From a checkpoint of a small transformer trained on Wikipedia: untied embeddings.
Each number is 128 + 24 x the weight over its row's rms, rounded and kept within 0 to 255. Layers, rows and columns count from 0. The size above them is the row's rms in percent of the matrix's.

# layer 5 MLP up, 1024x512, rms 0.137, rows 599-607, columns 256-383
size [103  93  98  96 102 104  99  97 109]
[[156 137 146  89 136 179  95 107 111 134  87 110 155 120 105 157 147 138 136 139 131 161 146 127  96 142 136 135 151 140 108 120 132 114 115 117 169 118 102 134 101 116 148 164 132 112 148 116 112 180 170 128  79 162 154 145 142 159 127 160 140 133 160 156 101 111 128 144 140 123 151 128 127 172 142 150 123  95 149 149 116 141  88 108 148  94 134 154 115 148 113 132 122 139 148 125 131 113 100 108 113 107 107 108 133 124 138  82 126 147 144 106 155 133 131 136 129 128 111 123  76 155 116 129 128 111 157 126]
 [120 125 140 138 175 123 102 141 125 139  78 162 144 128 106  86 104 129 108 121 121 127 126 179 104 100 164 137 141 139 130 116 141 103 116 121 153 114 119 176 122 128  94 127 145 175 153 128 134 186 110 119 104 134 146 167 127 139 100 127 149 148 134  82 152 113  93 112 128  99 125 168  79 137  96  78 121 122 169 136  94 111 120 100 141 153 124 129 140 152 135 109 126 128 120 108 132 136 110 112 131 167 100 111 135 171 108 136 123 135 139 129 128 104 110 154  89  98 141 107 113 134 159 110  75 153  97 118]
 [130 129 140 130 121 122 121 109 122 122 115 134 130 121 119 133 124 112 118 105 137 133 124 138 114 138 140 148 155 126 112 143  97 145 123 146 137 159 100 104 123 129 156 113 110 147 137 158 109  69 164 147 132 185 145 104 119 139 143 168 138 112 123 135 122 151 137 138 144 155 147 136 135 142 113 150 134  94 111 131 151  98 150 114 179  80 123 202 148 112 144 141 120  86 153 166 118 166 155 119 168 173  83 137 172 168 138 107 134 153 138 106 131 133 168 158 148 154 133 154 109 110 122  75 135 100 146 109]
 [121 100 110 114 139  97 107 119  76 120 140 160 161 158 172  97 135 119  81 138 122 148 105 117 141 149 131 114 115 164 124 101 120 121 121 164 145 117 132 141 131 128 111 115 134 158 132 133 175 130  92 157 153 116 141 126 137  83 147 104 120 105 160 164 109 110 139 144 141 130 103 141 105 153 102  92 133 133 138 107 114 104 101 131 115 133 207 131 151 164 146 141 119 124 124 135  97 105 184 143 169 100 106 124 107 152 107 144 101 120 116 129 102 121 163 144 168 132 108 159 143 160 119  97 162 151 149  89]
 [156 149 189 102  93 131 149  81  96 113 117 108 117  96 149 153  93 140 140 136 118 149 181 121 124 151 107 101 149 178 129 123 149 106 118  73 116 159 126 162 106 103 103 120 143 131 131 143 119 107 101 114 135 108 109 116 162 150 105 148 167 175 112 126 153 107 158 168 158  76 134 146 146  98 147 139 134 143 114 141 142 118 115 165 122 124 134 114 126 111 125 107 133 119 123 115 164 130 135 158 143 127 120 114 150 107 121 123 112  97 144 118 132 142 117  96 137 118 111 124 135 119 128 125 122 134 107 112]
 [157 136 130  99 108 155 150 100 129 165 170  69 121 161 126 118 181  98 110 146 142  89 155 153 139 163 126 162 169 111 146 127 155 160 118 124 153 142 161  95 131 130 155 116  98 112 148 136  87 122 100  83 131 184 105 125 113 127 163 168 112 129 136 156 140 155 116 159 152 142 112 145 157 127 165 138  50 133 130 127 164 148 129 168 130 163 148 118 143 164 107 105 137 132 136 113 145 122  93 152 126 128 171  84 163 112 121 147 144  92 151 186 127 144 130 129 137 130 167 111 146 100 176 147 123  91 146 159]
 [136 130 134 131 145 109 138 107 126 139 136 132 134 101  96 108 175 150 144 138 140 141 180  88 168 105 143 134 181 128 107 113 118 125 112 140 130 119 145 121 101 155 113 134 136  90 129 174 148 153 159 165 124 140 113 121 167 136 100 128  88 138 148 110 141 132 162 106 121 108 106 134 151 119  82 159 163 102 137  92 128  88 113 121 110 115  82 105 115 128 171 131 150 115 108 146 101  90 154 131 125 137 125 141 165 107 134 101 127 107 144  94 111 136 137 154 130 152  97 119  75 148 128 127 111 143 149 139]
 [151 126 117 135 131 137  98 115 161 115 128 132 129 100 139  93 103 130 117 139 152 153 178 134 123 138 131 142 159 128 146  86 126 115 134 114 128  91 139 147 119 112 142 151 115 121 113 155  95 133 117 112 128 139  97 121 130 107 139 138 137 123 177 130 107 121 106 113 122  92 105 122 156 158 137 153 143 151 175 118 102 101 156 118  88 139 189 171 136 160 112 118 188 133 120 101 118 160 105 137 129  75 107 127  60 144 120 180 125 135 143  93 101 131 110 129 111 129 134 110 124 102 140 141 117 117  86 154]
 [106 141 169 152 125 138 104 152 114 180 126 134 111 153 179 157 127 163 152 122 163 147  94 160 123 169 116 116 174 115 132 150 135 128 134  98 115 130 113 121 166 106 128 184 128 101  93  95 166 163 125 156 156 114 134 134 126 146 133 117 153 135 110 109 175 161  96  76 110 134 179 156 135 173 115 144 100 100 167 110 115 122 113 124 114 137 114  61 116 157  90 156 116 127 171 125  98 124 139 125 148 125 130 136 131 170 118 114 126 127 167 131 108 119 121 128 117 134 124 110 119  96 165 110 133 113 143 151]]
# layer 5 MLP down (transposed), 1024x512, rms 0.09, rows 599-606, columns 256-383
size [ 98  98 103  93  97 100  96  95]
[[145  79 123 149  73  95 140 135 124 124 131 153 115 143 113  92 133 146 115 146 111 118 139 125 138 134 125 119 127 124 138 157  91 102  99 104 125 127 128 157 135 129 104 120  91 136 132 141 152 126 107 125 136 111 125 128 101  90 123 102 133 122 161 124 165 148 131  96 106 121 141 128 139 105  88 163 111 151  97 111 156 131 164 135 138 160  92 134 138 103 117 170 131 117 103 110 142 109 145 137 139 107 116 151 154 135 133 159 130  86 121 157 116 132 150 123 147 155 140 142 140 123 109 140 135 145  98 137]
 [153  77 124  94 106 130 120 157 128  89 167  82  95 126  97 139 136 124 148 141 156 116 156 111 141 194 121 103 151 135 167 141 125 138 116 150 149 174 146 152 126 159 159 156 148  99 116 108  99 121 115 136 137 130 124 113 160 182 134 142 114 153 117 120 111 109 105 119  96 133 112 120 142 101 116 150 113 134  92 143 114 144 150 163 130  73 149 110 157 116 128 149 142 140 116 125 123 104 144 148 165 126 123 137 124 197 125 119 150 107 152 143 139 181 177 139 125 157 151 165 157 104 127 134 149 108 156 126]
 [125 106  96 146 128 162 147 146 144 116 163 107 134 107 122  97 115 150 155 129 113 146 149 104 136 144 132 117  93 160  97 126 138 107 103  90 125 115 182 140  92 155 144 140 147 124 145 110  96 179 120 143 141  98 151 140 174 143 114  94 135 125  91 152 168 129 148 118 113 128  96 112 134 100 188 122 120 129 102 103 130 104 104 112  83 154 133  67 109 112 104 137 112 147  81 120 123  93 104 144  75 150 154 131  80 101  90 156 165  94 102 120  91 151 119  90 144 119 113 169 179 124 127 129 149 112  96 139]
 [136 132 128 144 142 140 120 158 170 125 149 154 116 108  74 150 121 148 141 101 108 120 147 153 129 120 135 167 134  72 110 160 136 154 127 139 117 120 147 145 101 124 176 147 146 132 154 116  77  96 172  96 120 136 113 138 111 185 119 146 142 157 128 112 131 139 109 163 146 116 134 118 151 112 139 143 114 132 131 153 118 147 141 103 127 147  92 117 134 111  78 133 140 136 116  94 184 109  73 129  72 147 175 111 138 108 127 137 171 110 137 131 155 103 102 150 102 108 143 113 136 118 145 132 139 130 116 138]
 [131 106  56 127 152 141 116 151 117 144 129 138 138 172  91 119 169 125 107 131 121 109  87 121 145 125 134 161 134 174 130 151 156 141 108 155 173 101 104 110 157 151 175 116 127 129 100 127 135 112 160 141 148 164 154 121 112 106 111 136 104  85 145 111 110 126  85 106 125 156 115  88 131 165 116 109 131 120 145  95 122 136 175  79 134 134 136 107 138 135 138 144 131 111 145 130 102 156 126 137 115 107 119 132 117 149 157 110 124 135 128 147 120 121  80 131 147 121 145 138 109 114  99 140 169 113 152 142]
 [140 154 110 125 134 111 116 181 145 105 108 188 170  83 159 133 167 155 116 123 130 121 112 107 123  96 107 103 136 167 126 117 148 127 138  80 158 127  92 169 152 122 153 138 185 183 131 114 163 154 159 163 152  59 115 137 100 142 109 151 131 109 103 119  85 159 182  94 118 104 183  94  88 151 168 178 158 131 177 110 133 111 158  99 142 146 119 128 104 112 117 112 116 133 110  42 114 126 151 148  89 107 134 135 143 131 101  90 142 133 136 112 112 166 115 130 120 115 110  88 100 124 142 139  96 123 107  68]
 [106 111 104 136 114 128 126 144  95 127 110  95 142 146 168 132 113  88 103 109 115 123 128 147  84 139 124 118 101 140 157 151 158 118 121 105 134 138 105 137 114 143 139 120 143 135 119  99 129 130  89 114 116 132 120 116  89 113 158 112 164 135 124 123 124 135  92 153 117 158 118 133  78 135 170 112 111 139  99 135 160 138 148 139 127 138 156 130 110  90  66 155 142 113 119 129 112 132 146  97 169 113 125 140 117 170 143 160 145 151 112 105 119 116 108  94 132 140 167 151 153 109 145 140  99 146  81 106]
 [113 125 144 127 139 116 118 106 140 127 101  92 117 130  96 129 146 143 129 137 117  89  91 128 127  80 120 113  88 135 157 162 142 122 104 139 128 148 131 158 100 129 117 112 115 155 139 140 142 104 143 163 102 184 158 139 106 142 104 130 136 147  65 137 163 143 128 131 143 153 112 135 104 130 115 149 127  93 100 136 135 135 108 137 161  90 138 142  95  96 161 124 121  98 150 119 136 120 152 203 118 149 144 135 140 128 121 161 132 150  89 151 149 129  90 110 133  98 131 146 148 138 128 100 116 117 147  92]]
# layer 5 MLP gate, 1024x512, rms 0.129, rows 600-607, columns 256-383
size [102 101  94 104 104  96  97 110]
[[112 160 155 167 127 133 121 135 147 168 110 128 134 147 165 129 126 123 130 130 128 145 107 139 122  96 158 169 156 126 114 155 158 141 148 142  83  97 121 105 121 101  79  57 112 140 145 147 172  90 125 115 139  94 127 130 108 110  99  97 127 124 135 130 143 172 154 145 114 118 130 138 125 157 152 109 153 170 134 111 162  91 110 117 147 159 136 104 116 146 133 117 137 138 167 124 148 123  99 136  80 121 127 120 144 104 128  92  90 137 103 105 140 106  71 103 116  87  86 102 113 128 139 130 124 102 139 110]
 [164  93 100 146 116 154 105 101 130  87 138 140 159 175 124 141 121 123 128 125 144 114 140 137 134 140 114 132 139 107 117 130 104 174 157 114 157 143 166 166 110 126 161  79  98 118 171 134 123 143 162 126 122 131 127 167 179 138 126 144 133 107  78 177 141 118 130  89 130 106 106 139 126 116 137 113 102 161  99 133 161  82 105 121 127 144 129  86 132  66 104 132 140 107 100 176 115  88 132 129 140 124 133 118 108 160 145 146 119 136 107 107 116 135 134 162 154  91  81 161 122 124 127 104 142 123 152 135]
 [102 142 124 123 120 129  98 126 142 120  87 143  95 148 111 104 121 124 115 127  80 119  91 113 116 143 104 110 146 162 131 146 149 115 128 140 127 109 102 141 135 127 139 139 110 146 107 150 142 144 142 133 171 156  95 142 121 126 131 155 133 127 102 151 127 131 164 125  82 134 166 109 128 112 119 121  98 133 168 115 117 116 160 100 142 109 112 174 122  91 129 141 160 127  93 116 136 127 156 140 145 134 110 146 136 150 129 108 132 168 154 127  70 128 114 149 135 117 130 140  97  97 141 153  93  94 157 120]
 [162 125 114 145 117 115 113 133 123 145 126 106 136 156  93 141 138 108 112 157 149 113  96 105 178 118 133 172 131 151 115 190 184 126 123 148 139 108 131  85 134 147 187 147 119 153  91 107 138 109 121 121 129 129 163 111  77 101 115 129 133 112 150 153  60 151 115 122 137 137  77 124 121 176 110 140  86 113 156 137 145 149  94  75 152 115 161 112 122 183 119  92 144 142 107 130 126 131  91 152 153 120 157 124 143 142 156 121 145 111 135 135 102 133 101 124 135 122 111 119 129 113 112  83 150  97 103 158]
 [102 149 163 136 111 140 149 115 158 151 155  85 104 156 138 119 152  94 120 129 100 173 136 126 154 158 137 168 140 110 112 133 176 167 132 146 187 110 131 126 126 141 165 139 134  93 104 129 122 130 129  76 103 130  66  98 143 125 170 136 142 159 146 138 110 148  98  92 163  89 110 144 163 132 109 112 120 156 109 103 155 122 128 163 122 143  92  97 135 120  96 155 160 138 177 166 102 149 143 127 107 156 110 110 132 115 106 149 144 122 154 159 125 100 115 135 104 133 116 113 119 111 129 177 119 125 149 168]
 [112 118 101 143 128 140  90 126 151 114 103 124 119 146 147 130 112 134  95 133  95 176 118 123 115 127 136 161 142  92 136 127 110 137 108 131 151 118 164 150 114 118  88 127 131 154  80 101 109 127 154  65 131 147 142 120 163 159 119 146 129 118 107 126 116  80 109 122 166  73 145 120 137 107 124 108 133 145 142 160 132 113 132 138  75 123 163 138 127  96  73 104 104 135 138 162 132 109  74 115 107  92 116 144 134 128 109 143 139  88  79 151 131 185  98 114 149 106 141 112 112 108 109 186 117 107 150 110]
 [108 145 113 146 146 129  97  99 153 137 103 145 121 146  73 135 170 159 123 148 107 139 159 154 104 117 131 130 131 144 152 157  95  91 132 137 190 174 119  90 114 109 105 125 144 107 168  97 109  94 124 169 165 143 143 102 128 123 164 130 140 145 135 128 148  98 145 122 104 102 148  69  76 132 131 129 185 151 127 133 140 111 125 120 141 120 163 109 158 146  92 118 141 123  77 119 143 102  74 126 112 172 136 140 142 135 131 132 135 136 146 147 139 106 135 113 130 104 154 144  99 130 118 118 114 121  82 125]
 [149 112 132 172 140 112  67 157 123 109 138 122 162 111 124  98 138 116 138 143 162 135 140 184 116 154 148 139 174  93 141 141 109 129 122  89 110 123 128  84 190 111 113 120  79 124 135 151 183 107 111 140 155  94 110 140 136 101 114 136 139 167 142 150 172 133 161 142 150 106 157 148 115 121 151 134 141  99 112 137 148 119 101 154 116 138 127 102 124 153 149 152 107 163  80 121 138 192 151 105 110  83 141 152 128 125 125 103 153 122 160 105 110 126 122 110 134 101 114  92 114 116 150 115 138 141  89 131]]